config.yaml
num_attention_heads: 2
attn_scale: 0.177
parallel_block: false
init_std_qkv: 0.0799
optimizer: "soap_variant"
lr_head: 0.00863
decay_fraction: 1.0
decay_shape: "square"
dataset: "wikipedia_en"
Each number is 200 + 30 x the weight over the matrix's rms, rounded and kept within 0 to 999. Layers, rows and columns count from 0.

# layer 2 MLP down (transposed), 384x64, rms 0.114, rows 176-230, columns 0-63
229,129,265,232,152,186,203,194,198,182,200,204,233,180,213,266,180,189,211,225,241,243,179,180,145,176,178,186,232,164,185,218,236,210,138,260,213,224,173,188,251,199,200,193,164,230,160,164,168,207,238,131,177,227,165,212,243,258,182,214,225,187,193,192
193,186,208,185,223,214,135,316,200,251,216,162,242,232,187,194,197,226,210,247,175,194,186,155,198,216,195,230,235,184,199,190,166,191,207,224,201,228,208,189,238,187,235,173,224,255,206,199,204,234,223,215,203,209,210,209,238,154,184,227,255,193,186,174
247,180,198,203,219,221,225,211,169,218,236,197,247,262,193,185,232,211,161,222,216,247,145,201,202,204,203,175,232,167,216,202,156,150,203,210,224,182,150,176,241,170,212,215,227,207,194,226,211,197,182,196,167,202,204,261,222,166,191,211,231,224,202,189
190,243,207,230,213,193,194,178,175,232,208,211,203,255,202,160,216,152,182,294,201,230,147,173,186,156,183,160,244,221,221,198,219,194,208,160,241,208,162,207,187,178,233,186,196,195,214,246,199,184,214,145,221,221,166,172,217,230,235,199,227,193,191,198
168,224,164,203,205,240,244,280,212,169,208,216,189,219,214,215,194,189,193,172,167,218,226,177,157,187,225,178,230,161,202,245,172,168,170,193,221,267,234,251,232,121,216,178,225,159,203,212,139,203,191,201,202,259,248,184,151,207,193,157,228,218,202,217
202,152,178,189,210,178,179,197,240,225,202,205,211,225,212,209,181,199,183,180,230,185,256,208,198,219,193,187,168,205,209,179,200,224,193,210,232,178,156,188,178,262,201,212,209,208,229,156,201,218,217,186,205,247,234,211,181,215,209,207,162,210,197,184
175,170,232,217,222,177,192,224,206,223,179,143,184,191,217,199,218,208,178,193,205,216,202,185,251,226,178,207,232,232,219,204,172,169,181,211,201,185,133,208,181,187,188,188,238,234,186,169,199,213,228,231,195,235,223,166,157,216,268,185,169,206,241,156
230,227,218,212,214,208,200,221,211,188,249,213,221,199,225,231,194,241,190,220,140,184,203,187,197,186,175,236,189,210,199,223,204,171,280,235,192,256,191,237,125,210,222,189,204,153,256,222,269,223,183,185,184,206,194,204,175,190,207,244,268,189,167,269
195,207,167,204,209,243,178,187,163,201,211,191,203,229,236,217,212,200,217,210,198,149,210,225,212,231,187,219,220,176,209,188,160,213,146,228,260,180,198,170,175,204,152,221,229,178,169,169,208,203,179,188,225,202,201,213,215,178,135,222,221,229,213,210
221,180,198,189,186,229,172,204,199,199,196,174,130,203,172,193,205,171,199,235,209,207,218,217,201,169,184,237,200,205,245,237,165,200,184,148,159,203,153,180,209,196,187,202,184,190,196,180,268,248,190,160,208,181,155,231,185,264,191,209,167,236,200,192
197,196,216,182,243,209,254,174,235,204,206,179,211,220,203,192,162,179,190,177,229,200,242,224,180,192,181,196,185,209,203,161,195,200,222,223,220,196,165,181,211,237,201,188,213,208,243,182,203,225,186,194,201,209,204,186,207,183,200,176,168,196,232,163
208,201,294,223,192,201,148,146,214,196,193,177,273,206,238,207,156,207,165,214,224,180,226,173,222,250,206,173,216,188,121,178,214,191,206,185,147,243,265,196,237,225,185,194,272,168,222,202,237,174,148,210,214,178,113,182,225,219,146,163,196,208,195,226
216,219,202,191,192,197,166,229,218,197,193,178,179,213,241,165,232,180,177,204,199,169,118,220,217,200,203,231,187,176,245,168,214,201,231,226,204,208,231,182,138,146,247,239,194,220,170,212,207,189,164,205,162,167,223,199,210,208,221,214,201,221,175,171
211,202,110,190,208,169,185,199,174,236,228,191,171,226,248,169,254,179,205,193,144,153,211,187,195,217,148,190,222,214,175,231,185,224,217,149,185,229,206,210,202,177,180,161,192,234,209,183,219,189,220,198,273,226,186,213,204,158,255,166,180,199,192,231
200,218,229,226,217,200,199,111,180,157,207,225,208,173,224,235,184,177,168,180,175,191,186,267,184,173,193,203,224,188,202,218,225,193,237,202,227,189,185,175,174,182,193,182,232,176,203,164,242,207,169,236,156,139,239,251,216,183,166,197,225,171,162,188
219,178,196,229,202,227,153,184,202,230,185,191,218,225,137,208,174,220,203,241,146,221,135,169,239,210,182,205,157,176,178,175,261,225,231,178,206,176,89,124,242,174,225,238,247,204,190,208,240,147,195,155,213,146,166,218,189,190,175,262,207,184,216,216
249,176,192,167,198,186,179,218,200,207,237,179,190,194,175,154,195,210,162,211,220,157,221,261,190,217,121,237,209,202,169,234,183,228,184,170,177,208,217,182,180,248,232,200,164,245,252,160,257,247,219,209,243,215,190,206,194,188,221,175,231,165,205,178
196,207,174,174,227,215,202,192,169,152,233,193,207,212,206,190,222,235,247,175,179,213,198,173,185,223,255,188,227,203,220,267,220,197,203,256,173,177,217,231,221,175,222,201,174,176,236,179,191,182,213,248,178,174,176,196,206,205,156,214,230,198,179,190
204,201,161,241,240,195,232,190,229,223,170,127,213,225,261,175,204,281,177,167,183,249,189,210,182,204,230,224,178,177,216,184,189,247,192,177,223,191,225,200,244,249,248,209,156,215,155,274,137,216,201,235,159,243,178,244,166,167,196,218,199,222,222,197
197,213,201,169,156,162,223,216,167,166,252,193,207,203,207,203,167,125,197,181,198,188,139,201,172,176,194,130,194,189,238,169,255,201,166,242,208,192,196,185,188,164,160,154,227,168,218,154,248,196,193,196,182,225,193,193,181,197,169,169,203,205,164,179
150,164,177,213,216,191,204,190,217,199,176,177,194,192,175,192,176,196,199,164,202,191,229,214,191,213,192,218,190,199,204,175,142,185,209,234,204,186,203,189,209,230,190,185,202,166,213,166,192,214,204,220,172,211,221,241,207,187,193,182,208,181,231,141
226,210,209,202,237,205,221,181,200,191,206,126,161,175,253,158,155,193,235,194,175,204,183,223,209,184,171,192,194,165,206,194,173,194,257,180,254,201,236,222,204,148,200,216,191,237,196,226,184,234,171,162,226,125,195,202,156,187,216,164,122,220,157,192
240,185,117,123,275,202,282,212,139,181,230,235,204,199,208,182,173,186,219,194,237,222,215,230,119,210,195,162,184,204,245,205,162,162,187,187,196,182,184,234,173,159,203,159,172,146,201,230,220,217,230,201,161,247,133,260,200,171,180,210,203,182,163,155
192,185,195,219,200,217,226,219,242,242,194,160,194,196,220,223,159,214,156,161,174,204,276,222,212,210,179,227,162,218,234,226,202,217,182,191,218,150,175,219,112,196,154,191,228,196,198,161,170,215,194,195,202,264,191,204,222,226,193,188,171,191,254,211
171,163,174,196,192,152,221,188,191,180,213,205,169,206,189,203,201,123,206,193,223,210,250,175,262,190,221,199,159,183,150,209,179,190,227,191,196,198,233,228,200,210,167,188,222,201,224,207,164,275,175,185,233,207,201,230,206,222,211,193,203,218,254,202
159,199,258,206,209,204,148,163,239,218,194,166,206,169,181,201,228,229,208,218,190,162,234,265,261,192,203,203,149,231,207,151,200,193,240,137,175,173,223,219,218,189,163,168,176,214,190,221,141,205,215,146,195,204,196,168,217,202,173,181,210,234,214,191
198,183,216,212,168,197,236,192,253,204,194,189,198,216,170,204,169,195,187,248,213,191,160,218,220,213,224,188,185,165,186,154,196,257,206,176,215,181,211,179,173,238,211,177,198,145,228,138,207,233,266,172,242,222,246,205,208,184,169,167,201,187,228,206
215,167,271,163,192,173,211,200,243,225,162,157,218,224,194,161,182,195,187,201,244,226,141,132,150,221,224,281,224,163,219,114,251,292,160,226,218,165,252,165,189,276,199,188,225,168,133,213,186,170,277,194,198,198,235,279,225,186,241,203,178,198,191,193
197,202,240,216,197,196,193,201,224,170,140,215,188,161,181,154,203,218,184,216,170,191,195,168,148,191,192,215,172,202,165,211,204,225,231,264,172,201,208,191,206,185,271,188,208,179,162,207,192,157,196,202,201,191,196,213,237,182,223,212,208,208,180,207
220,184,148,203,225,184,143,184,244,179,164,161,213,187,210,213,206,196,214,165,204,192,214,243,239,232,210,251,240,235,213,204,228,197,219,164,219,221,213,213,169,127,275,171,219,200,251,222,169,239,227,208,161,173,194,204,227,214,240,213,194,190,242,188
145,160,188,168,243,222,169,201,169,234,190,232,190,166,238,217,222,208,278,176,175,198,266,188,177,161,214,230,201,201,162,168,183,164,221,158,207,214,176,187,151,229,201,207,210,211,241,184,178,243,204,237,199,163,169,178,215,181,222,237,158,207,247,176
288,217,238,206,172,182,116,228,207,129,244,236,182,198,261,203,207,205,221,238,214,213,218,168,261,180,195,216,166,214,192,158,204,135,178,201,216,219,198,207,193,201,262,186,186,151,190,197,192,216,229,150,217,160,220,177,214,197,209,213,244,167,179,184
198,173,161,181,221,198,212,214,222,179,186,171,199,190,212,231,148,212,192,184,225,199,241,220,207,168,209,190,187,229,213,141,210,239,191,200,206,201,177,157,175,199,185,175,202,175,198,167,131,194,180,182,214,233,180,191,195,165,221,190,185,188,190,190
192,226,282,218,266,182,243,175,225,203,206,230,236,266,180,186,236,153,192,277,231,154,197,201,142,188,135,164,188,217,130,195,201,193,239,234,186,180,211,216,129,212,249,223,225,191,181,208,262,145,179,197,184,230,211,205,265,177,197,222,220,198,115,212
191,179,226,183,163,173,259,220,180,175,177,209,234,215,198,212,246,198,189,279,191,184,182,152,189,194,215,170,274,179,133,198,219,257,187,232,173,150,236,228,193,203,156,197,188,176,224,150,180,209,136,181,127,191,182,173,189,214,137,215,185,187,176,215
182,202,214,190,167,191,240,220,218,165,216,204,224,179,280,200,193,249,165,165,251,292,169,201,237,214,165,163,255,222,202,196,266,192,146,254,211,147,221,208,257,227,188,234,150,182,184,258,224,195,202,163,214,179,262,172,206,256,189,183,205,152,252,195
189,239,187,189,205,230,201,212,151,178,175,269,242,233,185,203,227,157,228,244,224,255,110,195,195,170,203,171,186,144,155,204,200,214,187,184,210,234,252,205,225,201,222,216,252,185,181,184,202,192,246,190,199,192,209,238,195,218,200,212,207,226,191,164
183,215,160,189,237,186,185,190,235,180,196,191,210,218,206,203,272,260,224,186,179,127,173,228,265,284,255,274,146,144,191,177,195,241,199,158,166,221,186,248,156,221,168,256,217,190,278,219,175,197,203,209,197,191,185,259,253,159,131,209,199,191,201,163
217,195,207,197,170,179,205,185,191,221,208,197,195,216,213,187,150,212,179,172,189,221,224,162,217,209,231,180,207,199,210,233,207,178,240,190,244,196,194,211,182,214,181,187,149,211,235,220,202,217,198,160,203,241,212,183,166,153,186,199,239,218,180,175
177,175,192,168,226,196,223,209,185,233,199,228,174,186,184,221,164,184,199,175,225,206,261,223,213,177,181,223,197,167,202,216,190,219,190,227,204,178,231,207,181,233,180,205,182,192,208,173,185,197,223,188,233,205,203,167,199,204,199,226,203,157,235,188
204,225,206,212,209,208,154,251,234,223,200,163,173,196,153,207,196,206,214,205,103,202,188,178,221,196,187,165,196,198,155,225,265,149,191,215,209,209,147,158,172,157,157,196,194,222,199,238,206,207,232,199,225,187,177,193,132,194,210,194,195,188,235,223
169,185,154,171,225,223,203,180,199,251,163,223,220,152,218,198,145,225,186,186,211,210,262,227,208,203,204,189,183,184,246,173,177,215,209,211,196,204,212,198,221,229,201,185,218,208,240,194,189,192,193,167,203,242,206,206,214,194,215,210,219,171,236,187
180,229,166,195,211,200,191,226,207,202,187,226,226,225,191,202,156,191,206,229,266,246,271,198,194,215,195,225,203,156,217,140,206,243,278,228,241,195,165,208,201,186,166,227,216,204,204,176,190,185,193,165,248,229,216,183,252,177,218,189,202,191,214,195
185,167,197,150,202,236,271,167,199,174,173,153,192,200,209,198,157,233,126,204,196,159,218,203,209,197,193,208,216,209,278,161,248,172,189,191,187,187,235,170,178,261,199,192,196,196,222,218,206,258,188,205,170,279,210,237,202,156,172,217,201,200,151,165
156,155,211,155,211,218,187,213,191,226,198,200,166,191,189,211,150,199,206,206,258,192,263,173,192,209,183,204,219,199,221,214,209,198,181,229,194,181,253,166,176,224,195,165,234,204,176,193,204,194,231,158,212,204,178,191,219,193,242,233,174,217,237,198
200,233,160,225,164,172,193,174,217,208,192,209,234,229,203,179,207,171,172,205,186,231,170,230,171,195,142,198,87,202,196,197,206,210,225,187,182,216,202,222,179,211,186,223,183,244,191,184,202,200,215,196,213,235,198,151,177,230,174,239,209,199,195,172
204,211,189,209,172,201,222,235,226,240,199,216,190,189,176,158,183,179,218,219,217,201,194,180,200,238,233,182,158,194,218,190,210,220,179,230,194,210,187,207,210,211,212,217,211,197,212,163,193,194,230,230,204,147,223,205,191,199,211,223,176,170,205,180
197,204,203,186,180,204,192,178,243,173,135,238,210,220,211,204,186,219,199,223,239,184,245,176,234,213,208,180,190,191,225,177,216,141,239,165,234,223,153,218,180,163,179,152,198,202,213,238,203,191,190,198,167,204,175,197,236,180,208,248,245,228,207,211
191,173,205,179,216,178,171,249,206,207,236,217,197,208,203,174,250,178,193,195,187,175,199,200,202,163,191,200,188,211,186,222,304,214,210,177,232,186,181,204,204,166,185,219,213,208,154,174,178,208,205,183,152,195,232,170,161,192,286,206,208,214,176,219
198,239,97,208,196,231,214,156,222,227,254,234,192,164,162,221,242,247,234,162,182,241,219,195,219,178,199,211,250,257,195,231,189,192,209,136,219,223,225,184,216,170,203,229,153,187,253,185,259,174,179,247,208,146,222,242,213,247,179,196,198,242,232,177
209,195,229,194,239,226,201,148,261,207,204,226,207,202,186,192,194,193,199,218,191,144,202,208,239,214,215,245,204,228,145,179,174,234,204,204,139,202,241,209,178,229,183,228,231,222,224,205,224,189,193,152,228,205,221,228,182,181,180,178,208,236,167,170
195,138,202,221,202,236,194,169,236,202,232,158,215,223,243,205,195,200,161,191,200,192,153,244,246,235,250,204,196,214,202,211,207,203,185,242,156,159,195,178,191,201,252,244,226,220,167,222,166,164,203,176,182,217,227,199,210,184,179,237,208,230,207,195
251,165,219,219,169,235,192,203,178,209,154,158,224,219,123,248,218,187,188,203,179,285,189,213,243,237,202,186,165,179,208,148,185,187,157,203,210,232,156,179,177,212,199,191,212,212,179,216,187,158,149,178,201,192,196,218,237,226,226,203,219,173,214,243
185,200,189,167,195,199,164,237,214,259,178,211,223,233,197,173,210,203,159,233,230,189,247,207,262,214,176,197,168,183,204,183,149,237,205,226,191,189,229,192,213,214,176,183,232,189,214,184,191,194,198,166,186,189,167,177,203,179,226,211,197,230,212,214
154,178,180,195,185,218,174,169,239,229,212,204,206,173,207,239,208,196,188,220,228,208,227,224,224,216,167,199,172,196,153,194,182,208,190,172,210,178,209,186,195,260,181,195,207,194,242,200,192,236,210,180,206,240,219,183,219,239,180,209,173,250,221,176
# layer 2 MLP up, 384x64, rms 0.114, rows 177-230, columns 0-63
251,197,257,241,136,260,244,186,229,211,181,206,201,206,206,204,221,178,213,164,245,190,185,235,174,212,220,202,124,197,207,214,232,158,206,173,170,253,165,216,178,247,206,203,155,157,146,215,199,173,159,207,183,175,210,189,175,149,215,191,183,220,211,247
205,184,230,223,200,198,194,235,174,230,181,243,144,197,188,212,159,188,259,191,273,188,269,189,145,209,209,247,191,206,213,213,216,212,157,229,171,202,225,294,203,211,179,208,160,194,143,210,214,256,218,182,160,252,229,206,196,204,192,243,230,208,230,208
210,214,193,234,197,144,183,156,211,175,196,163,198,152,186,158,175,282,213,151,196,204,207,141,193,230,182,215,172,281,166,214,217,176,247,214,221,252,159,252,202,195,202,210,200,188,211,229,208,141,197,261,238,179,235,257,201,145,254,137,191,201,236,210
245,164,184,208,218,165,211,218,219,194,214,232,220,273,201,197,220,218,225,188,162,233,220,189,235,199,222,212,192,226,152,233,208,200,225,212,188,256,165,218,148,226,227,170,200,237,182,137,242,222,224,223,228,204,214,175,163,149,175,206,210,225,251,236
208,196,218,183,200,181,215,197,192,180,211,254,183,232,216,185,218,185,234,191,170,180,161,197,199,178,208,197,234,175,196,162,222,197,191,234,177,207,193,206,189,152,159,148,217,186,162,233,223,184,176,222,177,171,170,222,236,194,259,216,230,225,205,209
215,190,173,207,201,183,225,167,244,210,213,196,218,229,176,224,245,165,190,212,180,152,185,151,184,216,219,189,197,171,194,180,188,230,184,177,226,167,216,211,226,213,172,182,189,180,189,232,193,190,203,194,183,210,217,259,193,227,213,162,224,196,209,171
175,159,178,211,195,209,212,204,212,207,209,153,170,229,170,178,260,178,224,199,194,171,214,228,238,177,133,213,257,196,181,167,146,193,171,224,192,140,269,148,188,211,230,163,142,205,101,238,208,156,197,222,184,223,205,200,232,215,185,212,180,180,208,214
223,221,221,184,208,164,186,216,257,228,176,209,218,208,178,189,152,180,223,213,232,177,224,194,219,243,250,197,234,229,213,230,229,181,217,174,181,187,192,177,173,257,213,176,203,202,237,260,188,189,209,201,186,252,216,176,197,272,203,187,178,187,176,237
167,216,182,194,193,131,202,163,229,203,180,151,208,179,204,201,180,177,215,191,177,175,189,199,199,189,224,205,207,196,221,164,144,201,224,222,250,177,157,155,214,187,201,180,167,180,171,218,220,155,193,188,183,172,228,184,194,202,224,237,184,240,195,183
198,197,226,238,162,202,143,206,207,176,207,196,182,222,182,200,221,207,178,234,182,190,150,179,207,196,187,208,234,208,151,217,256,188,193,136,168,194,247,210,223,187,207,216,195,207,212,186,176,198,200,179,202,196,172,180,212,216,215,205,190,195,160,251
231,182,170,191,220,173,203,174,198,209,201,242,203,229,153,187,181,141,192,149,133,178,178,198,186,205,209,170,151,208,255,251,177,209,224,193,226,180,185,194,161,149,204,232,171,162,193,254,184,158,226,186,164,176,227,222,197,173,215,235,206,212,185,245
212,228,166,245,158,232,237,224,259,186,207,185,204,181,195,201,208,169,243,189,163,184,219,179,199,233,176,128,174,226,202,193,229,197,192,209,176,170,238,199,188,206,165,192,184,196,196,231,208,201,197,194,175,248,184,213,252,227,184,211,194,197,242,226
209,256,232,220,161,232,149,174,208,218,221,258,189,186,216,195,157,154,198,165,158,199,225,192,228,174,199,203,212,248,189,210,194,141,207,188,193,175,195,185,215,222,201,225,145,154,266,183,185,160,150,211,111,214,235,196,119,263,196,204,208,216,171,202
212,134,213,209,203,174,181,231,238,218,201,127,222,188,133,200,179,232,218,233,210,183,183,181,219,235,219,196,193,203,219,200,214,207,193,190,206,148,236,213,167,232,156,198,195,207,189,268,167,221,222,200,184,241,169,176,151,255,186,160,198,159,252,235
186,231,244,193,191,267,210,256,208,236,254,200,222,188,208,178,159,182,204,278,209,223,202,204,187,210,192,185,145,202,188,183,134,146,174,212,170,202,189,181,196,237,251,229,160,218,231,165,243,255,150,260,232,181,243,207,213,252,201,170,241,197,182,248
134,223,202,166,265,226,237,261,183,204,161,218,189,189,155,207,252,185,269,188,210,186,206,195,189,222,161,199,206,183,204,204,210,209,161,223,139,241,222,194,177,237,205,233,184,224,193,181,187,176,195,190,274,226,191,220,144,176,187,222,219,242,249,212
207,168,199,193,224,214,235,206,162,191,197,183,230,211,190,227,201,233,219,175,164,209,190,254,229,179,188,207,174,252,181,201,192,166,231,219,206,191,194,212,221,170,196,230,184,162,209,171,149,258,211,202,229,222,252,139,243,208,245,189,156,253,269,184
163,158,248,223,221,192,132,247,202,199,201,235,214,172,170,188,157,127,181,167,160,171,186,179,224,169,206,170,166,175,173,164,237,172,204,209,188,128,148,207,183,199,165,191,169,157,163,132,222,183,213,153,167,240,145,189,219,199,222,169,220,180,170,138
237,218,273,245,218,199,231,253,230,243,195,178,212,183,220,261,198,193,284,222,204,218,212,181,145,189,205,193,197,231,198,185,263,187,148,206,212,254,188,193,185,204,223,200,231,173,200,187,176,190,193,166,216,262,226,200,211,186,259,265,160,211,211,212
203,241,219,195,148,208,217,220,195,188,243,257,226,197,199,228,172,215,192,237,195,218,209,192,237,196,227,214,224,214,197,192,244,206,198,183,197,224,208,244,161,187,161,194,201,233,235,209,206,233,163,245,253,222,228,174,219,249,178,230,172,201,203,230
163,242,216,275,177,226,191,175,171,206,199,258,192,179,216,228,225,219,159,155,136,242,226,179,232,248,236,240,238,250,218,202,211,189,209,174,248,167,208,213,238,239,209,262,153,224,198,245,203,183,188,209,234,306,239,214,152,217,169,240,226,195,219,196
157,200,241,223,160,176,186,151,214,199,187,137,239,210,204,197,191,200,141,182,180,182,217,203,221,169,199,169,209,193,209,215,192,191,207,249,188,202,160,171,192,229,221,259,225,227,190,144,179,148,177,203,209,136,158,184,158,186,186,183,198,212,184,182
203,201,149,183,219,231,165,187,194,203,239,169,196,187,191,236,189,193,191,196,172,197,172,202,189,223,215,177,206,184,235,216,215,169,192,218,198,190,230,198,209,257,243,175,182,225,175,215,189,194,201,201,233,182,167,187,138,163,194,199,195,203,158,182
214,190,197,215,242,203,184,202,231,225,181,186,234,210,196,209,189,230,174,201,194,206,219,217,158,220,207,175,228,199,240,218,219,214,192,194,201,157,176,195,171,221,187,204,152,205,212,231,215,150,216,204,179,214,229,115,176,208,125,207,199,170,154,222
150,178,209,205,185,157,180,138,186,237,179,216,213,169,257,170,176,161,184,216,193,185,230,155,198,230,134,204,193,201,169,169,216,158,263,200,197,161,230,214,177,196,172,206,204,191,189,215,238,224,189,158,192,245,190,189,252,176,259,158,220,205,195,237
197,178,245,192,185,199,221,209,160,180,179,200,168,189,155,212,214,210,233,155,147,222,240,185,194,146,184,246,209,201,182,193,213,198,238,248,145,193,206,132,200,174,208,131,210,173,148,194,175,170,169,189,242,180,235,199,225,185,265,207,197,222,189,185
143,166,217,275,186,215,150,194,226,210,182,235,182,194,144,157,175,149,172,194,223,168,193,183,185,183,186,167,156,252,271,213,193,236,192,222,171,235,196,220,190,168,266,213,144,90,179,236,157,159,245,195,199,204,229,212,218,237,287,177,165,164,197,200
220,249,204,202,195,253,216,156,140,183,267,233,203,212,255,242,221,214,252,207,241,195,203,233,245,251,212,222,230,201,225,162,236,179,199,190,213,208,197,213,209,216,167,232,221,228,200,213,259,313,191,182,284,255,244,169,168,234,199,197,151,233,277,226
228,219,193,192,243,228,216,178,249,179,247,191,202,254,175,181,218,148,221,203,188,221,279,218,224,205,212,193,177,181,140,211,206,218,181,223,234,207,237,157,207,218,228,171,215,159,187,216,202,208,206,192,203,190,197,208,188,182,226,235,235,222,151,197
212,163,146,215,187,173,175,204,193,211,197,179,217,191,157,167,165,211,162,202,208,218,236,216,215,211,197,162,203,174,199,169,182,224,154,216,124,155,173,196,205,188,190,244,190,175,167,160,200,151,197,183,185,246,199,160,190,204,153,183,204,140,196,240
225,214,210,193,186,248,225,213,152,217,161,123,253,233,179,190,238,189,218,231,147,154,188,207,107,239,246,174,176,250,206,199,197,206,249,195,148,208,212,231,204,174,180,208,179,208,207,213,221,220,221,182,237,214,219,238,241,181,168,220,214,236,215,228
171,196,220,194,196,230,209,198,166,218,220,244,231,184,182,194,214,144,220,226,171,174,201,166,223,187,200,186,172,207,223,199,223,196,173,192,219,214,218,245,190,142,189,196,183,233,195,147,211,169,186,234,212,159,211,211,220,167,214,175,221,207,202,192
250,256,211,259,237,166,187,202,253,210,167,149,197,197,212,185,236,143,172,144,140,181,198,229,142,216,244,160,181,187,247,231,219,168,190,188,196,181,211,177,268,238,214,229,161,175,170,169,167,128,261,190,208,221,218,223,199,161,188,149,214,193,184,230
214,192,248,230,271,168,195,206,188,161,136,219,247,182,200,205,218,202,222,177,176,199,136,237,270,191,242,172,230,190,212,262,244,185,241,191,237,196,220,204,186,224,250,184,161,149,186,164,206,207,223,118,231,259,187,219,246,170,218,240,151,248,183,197
177,155,141,198,218,174,179,182,171,203,187,296,218,238,183,197,195,170,234,200,202,219,228,180,154,196,146,223,171,172,205,199,167,185,217,214,212,157,131,185,209,189,211,192,192,174,248,211,206,222,231,253,170,233,195,204,197,200,143,186,196,194,161,218
215,178,191,207,245,159,183,197,219,160,210,141,241,191,218,215,175,217,256,163,190,233,169,157,266,168,193,211,186,240,241,218,224,196,229,203,185,236,197,265,188,210,201,205,173,183,150,254,191,264,204,185,176,194,218,200,215,187,182,145,192,248,188,199
196,281,215,282,212,217,256,144,164,154,201,186,177,235,196,142,242,182,209,160,152,195,249,214,219,220,246,189,218,201,152,175,194,285,136,150,208,161,154,222,203,241,192,193,182,229,183,249,171,242,186,227,257,262,237,139,136,204,172,232,176,199,272,220
141,213,154,180,211,200,165,201,207,204,170,206,195,197,165,167,221,192,181,249,227,166,154,213,191,164,111,231,185,180,176,132,203,202,144,203,188,200,235,154,198,139,218,230,220,153,168,187,145,186,236,236,180,133,145,189,233,239,232,159,152,174,251,270
179,186,174,201,180,178,198,213,226,194,160,162,210,240,213,187,195,213,215,230,212,190,178,204,161,217,195,172,212,167,187,212,199,174,234,171,181,224,212,190,257,187,241,176,209,195,228,222,183,210,185,235,228,174,211,185,202,156,168,193,187,238,192,221
198,237,252,165,218,154,233,221,249,234,209,156,238,190,173,210,161,203,184,194,207,176,232,165,212,240,256,157,167,203,240,167,217,187,255,202,234,248,214,228,162,173,183,198,187,180,154,232,179,215,181,210,162,186,186,206,198,214,225,214,240,206,211,122
187,237,227,188,174,168,175,173,176,175,183,203,216,217,178,181,227,160,224,211,204,216,189,178,179,192,222,187,222,189,214,235,211,233,169,179,218,207,191,203,201,218,205,211,167,225,203,176,149,186,197,208,213,210,183,207,218,200,237,172,194,203,188,200
214,189,223,209,228,216,209,179,226,229,212,227,194,218,170,200,215,193,196,164,166,180,171,217,201,189,184,182,176,220,219,228,198,190,147,199,186,171,214,199,211,218,177,157,194,171,198,244,243,222,209,220,162,182,195,196,211,221,173,183,201,211,205,237
203,202,189,226,187,165,193,243,219,222,191,158,233,198,225,178,234,177,256,185,221,210,214,222,194,206,189,179,181,183,198,212,189,175,211,257,185,188,146,184,183,181,144,205,203,199,208,162,186,137,190,177,231,183,183,186,180,222,220,200,194,199,230,186
208,167,250,221,172,193,237,193,175,219,199,225,206,188,183,210,136,197,172,177,164,209,193,200,224,202,227,157,205,195,206,205,209,207,246,197,148,216,155,219,186,168,177,188,182,177,187,225,243,181,178,223,222,192,226,247,173,192,168,207,184,180,175,186
193,164,173,173,193,160,172,195,171,204,216,169,220,168,213,216,158,229,193,198,176,207,206,221,196,244,162,258,215,244,179,194,200,197,228,195,199,210,190,220,165,198,198,194,173,184,162,212,192,236,162,211,253,154,228,247,194,196,218,150,159,206,243,219
196,202,259,237,228,188,207,202,200,243,208,200,214,195,192,257,230,213,208,219,158,241,226,231,253,220,203,258,198,212,214,230,166,200,201,201,257,220,252,244,213,205,223,265,220,251,172,216,229,220,221,196,226,248,215,244,178,236,228,241,232,176,191,203
187,215,168,206,224,175,190,261,192,231,166,180,252,181,204,235,224,216,180,186,178,188,188,223,223,200,207,247,182,216,248,188,220,208,195,179,178,239,217,171,213,213,249,231,177,193,217,192,208,216,230,157,250,198,227,210,194,216,250,212,173,208,203,221
198,221,236,259,225,195,210,226,207,152,232,208,249,186,222,180,185,227,219,235,201,212,186,205,245,223,196,211,208,185,255,223,238,190,262,224,203,247,182,183,197,261,195,188,228,197,174,210,156,249,260,164,188,202,237,173,267,217,183,128,173,209,243,195
230,248,261,231,162,193,221,245,221,164,202,138,222,192,209,193,203,189,212,193,174,139,170,234,182,278,198,163,158,188,217,191,202,245,197,230,215,227,176,215,180,200,184,105,251,215,129,228,173,237,219,165,255,219,195,130,158,143,163,140,237,173,173,240
221,186,258,222,209,209,173,191,187,224,186,226,243,205,142,252,207,184,147,246,230,221,213,186,220,184,177,225,154,209,271,187,222,194,159,208,241,221,209,207,262,187,228,183,200,214,209,184,148,222,180,218,168,212,191,157,245,202,185,187,235,219,174,246
262,140,204,180,202,169,192,192,174,190,219,215,201,166,199,208,188,219,240,174,189,202,202,231,181,205,222,250,147,221,158,225,213,173,260,197,173,232,194,264,210,226,209,205,214,198,188,211,262,218,168,235,247,240,172,268,193,207,202,241,156,206,184,196
164,219,209,193,187,182,197,221,224,196,230,176,212,179,197,198,182,214,189,209,190,137,162,232,186,161,165,176,244,158,219,269,253,230,209,243,172,135,217,199,185,202,181,192,178,205,212,229,191,209,228,174,224,245,210,135,172,224,160,173,193,210,207,212
213,258,242,254,184,176,188,188,211,199,250,196,211,178,249,198,226,185,240,112,209,240,167,206,204,220,209,193,246,183,189,199,243,193,244,182,238,197,204,198,133,220,228,228,193,203,168,219,217,198,191,192,231,247,225,189,170,180,197,179,218,191,214,179
177,191,212,184,188,157,206,235,212,199,141,172,191,207,209,187,207,191,202,186,160,186,184,153,156,224,191,225,148,223,187,252,195,215,194,193,174,222,226,209,204,208,222,206,216,193,185,164,193,208,183,182,167,167,210,214,235,206,207,167,199,238,187,196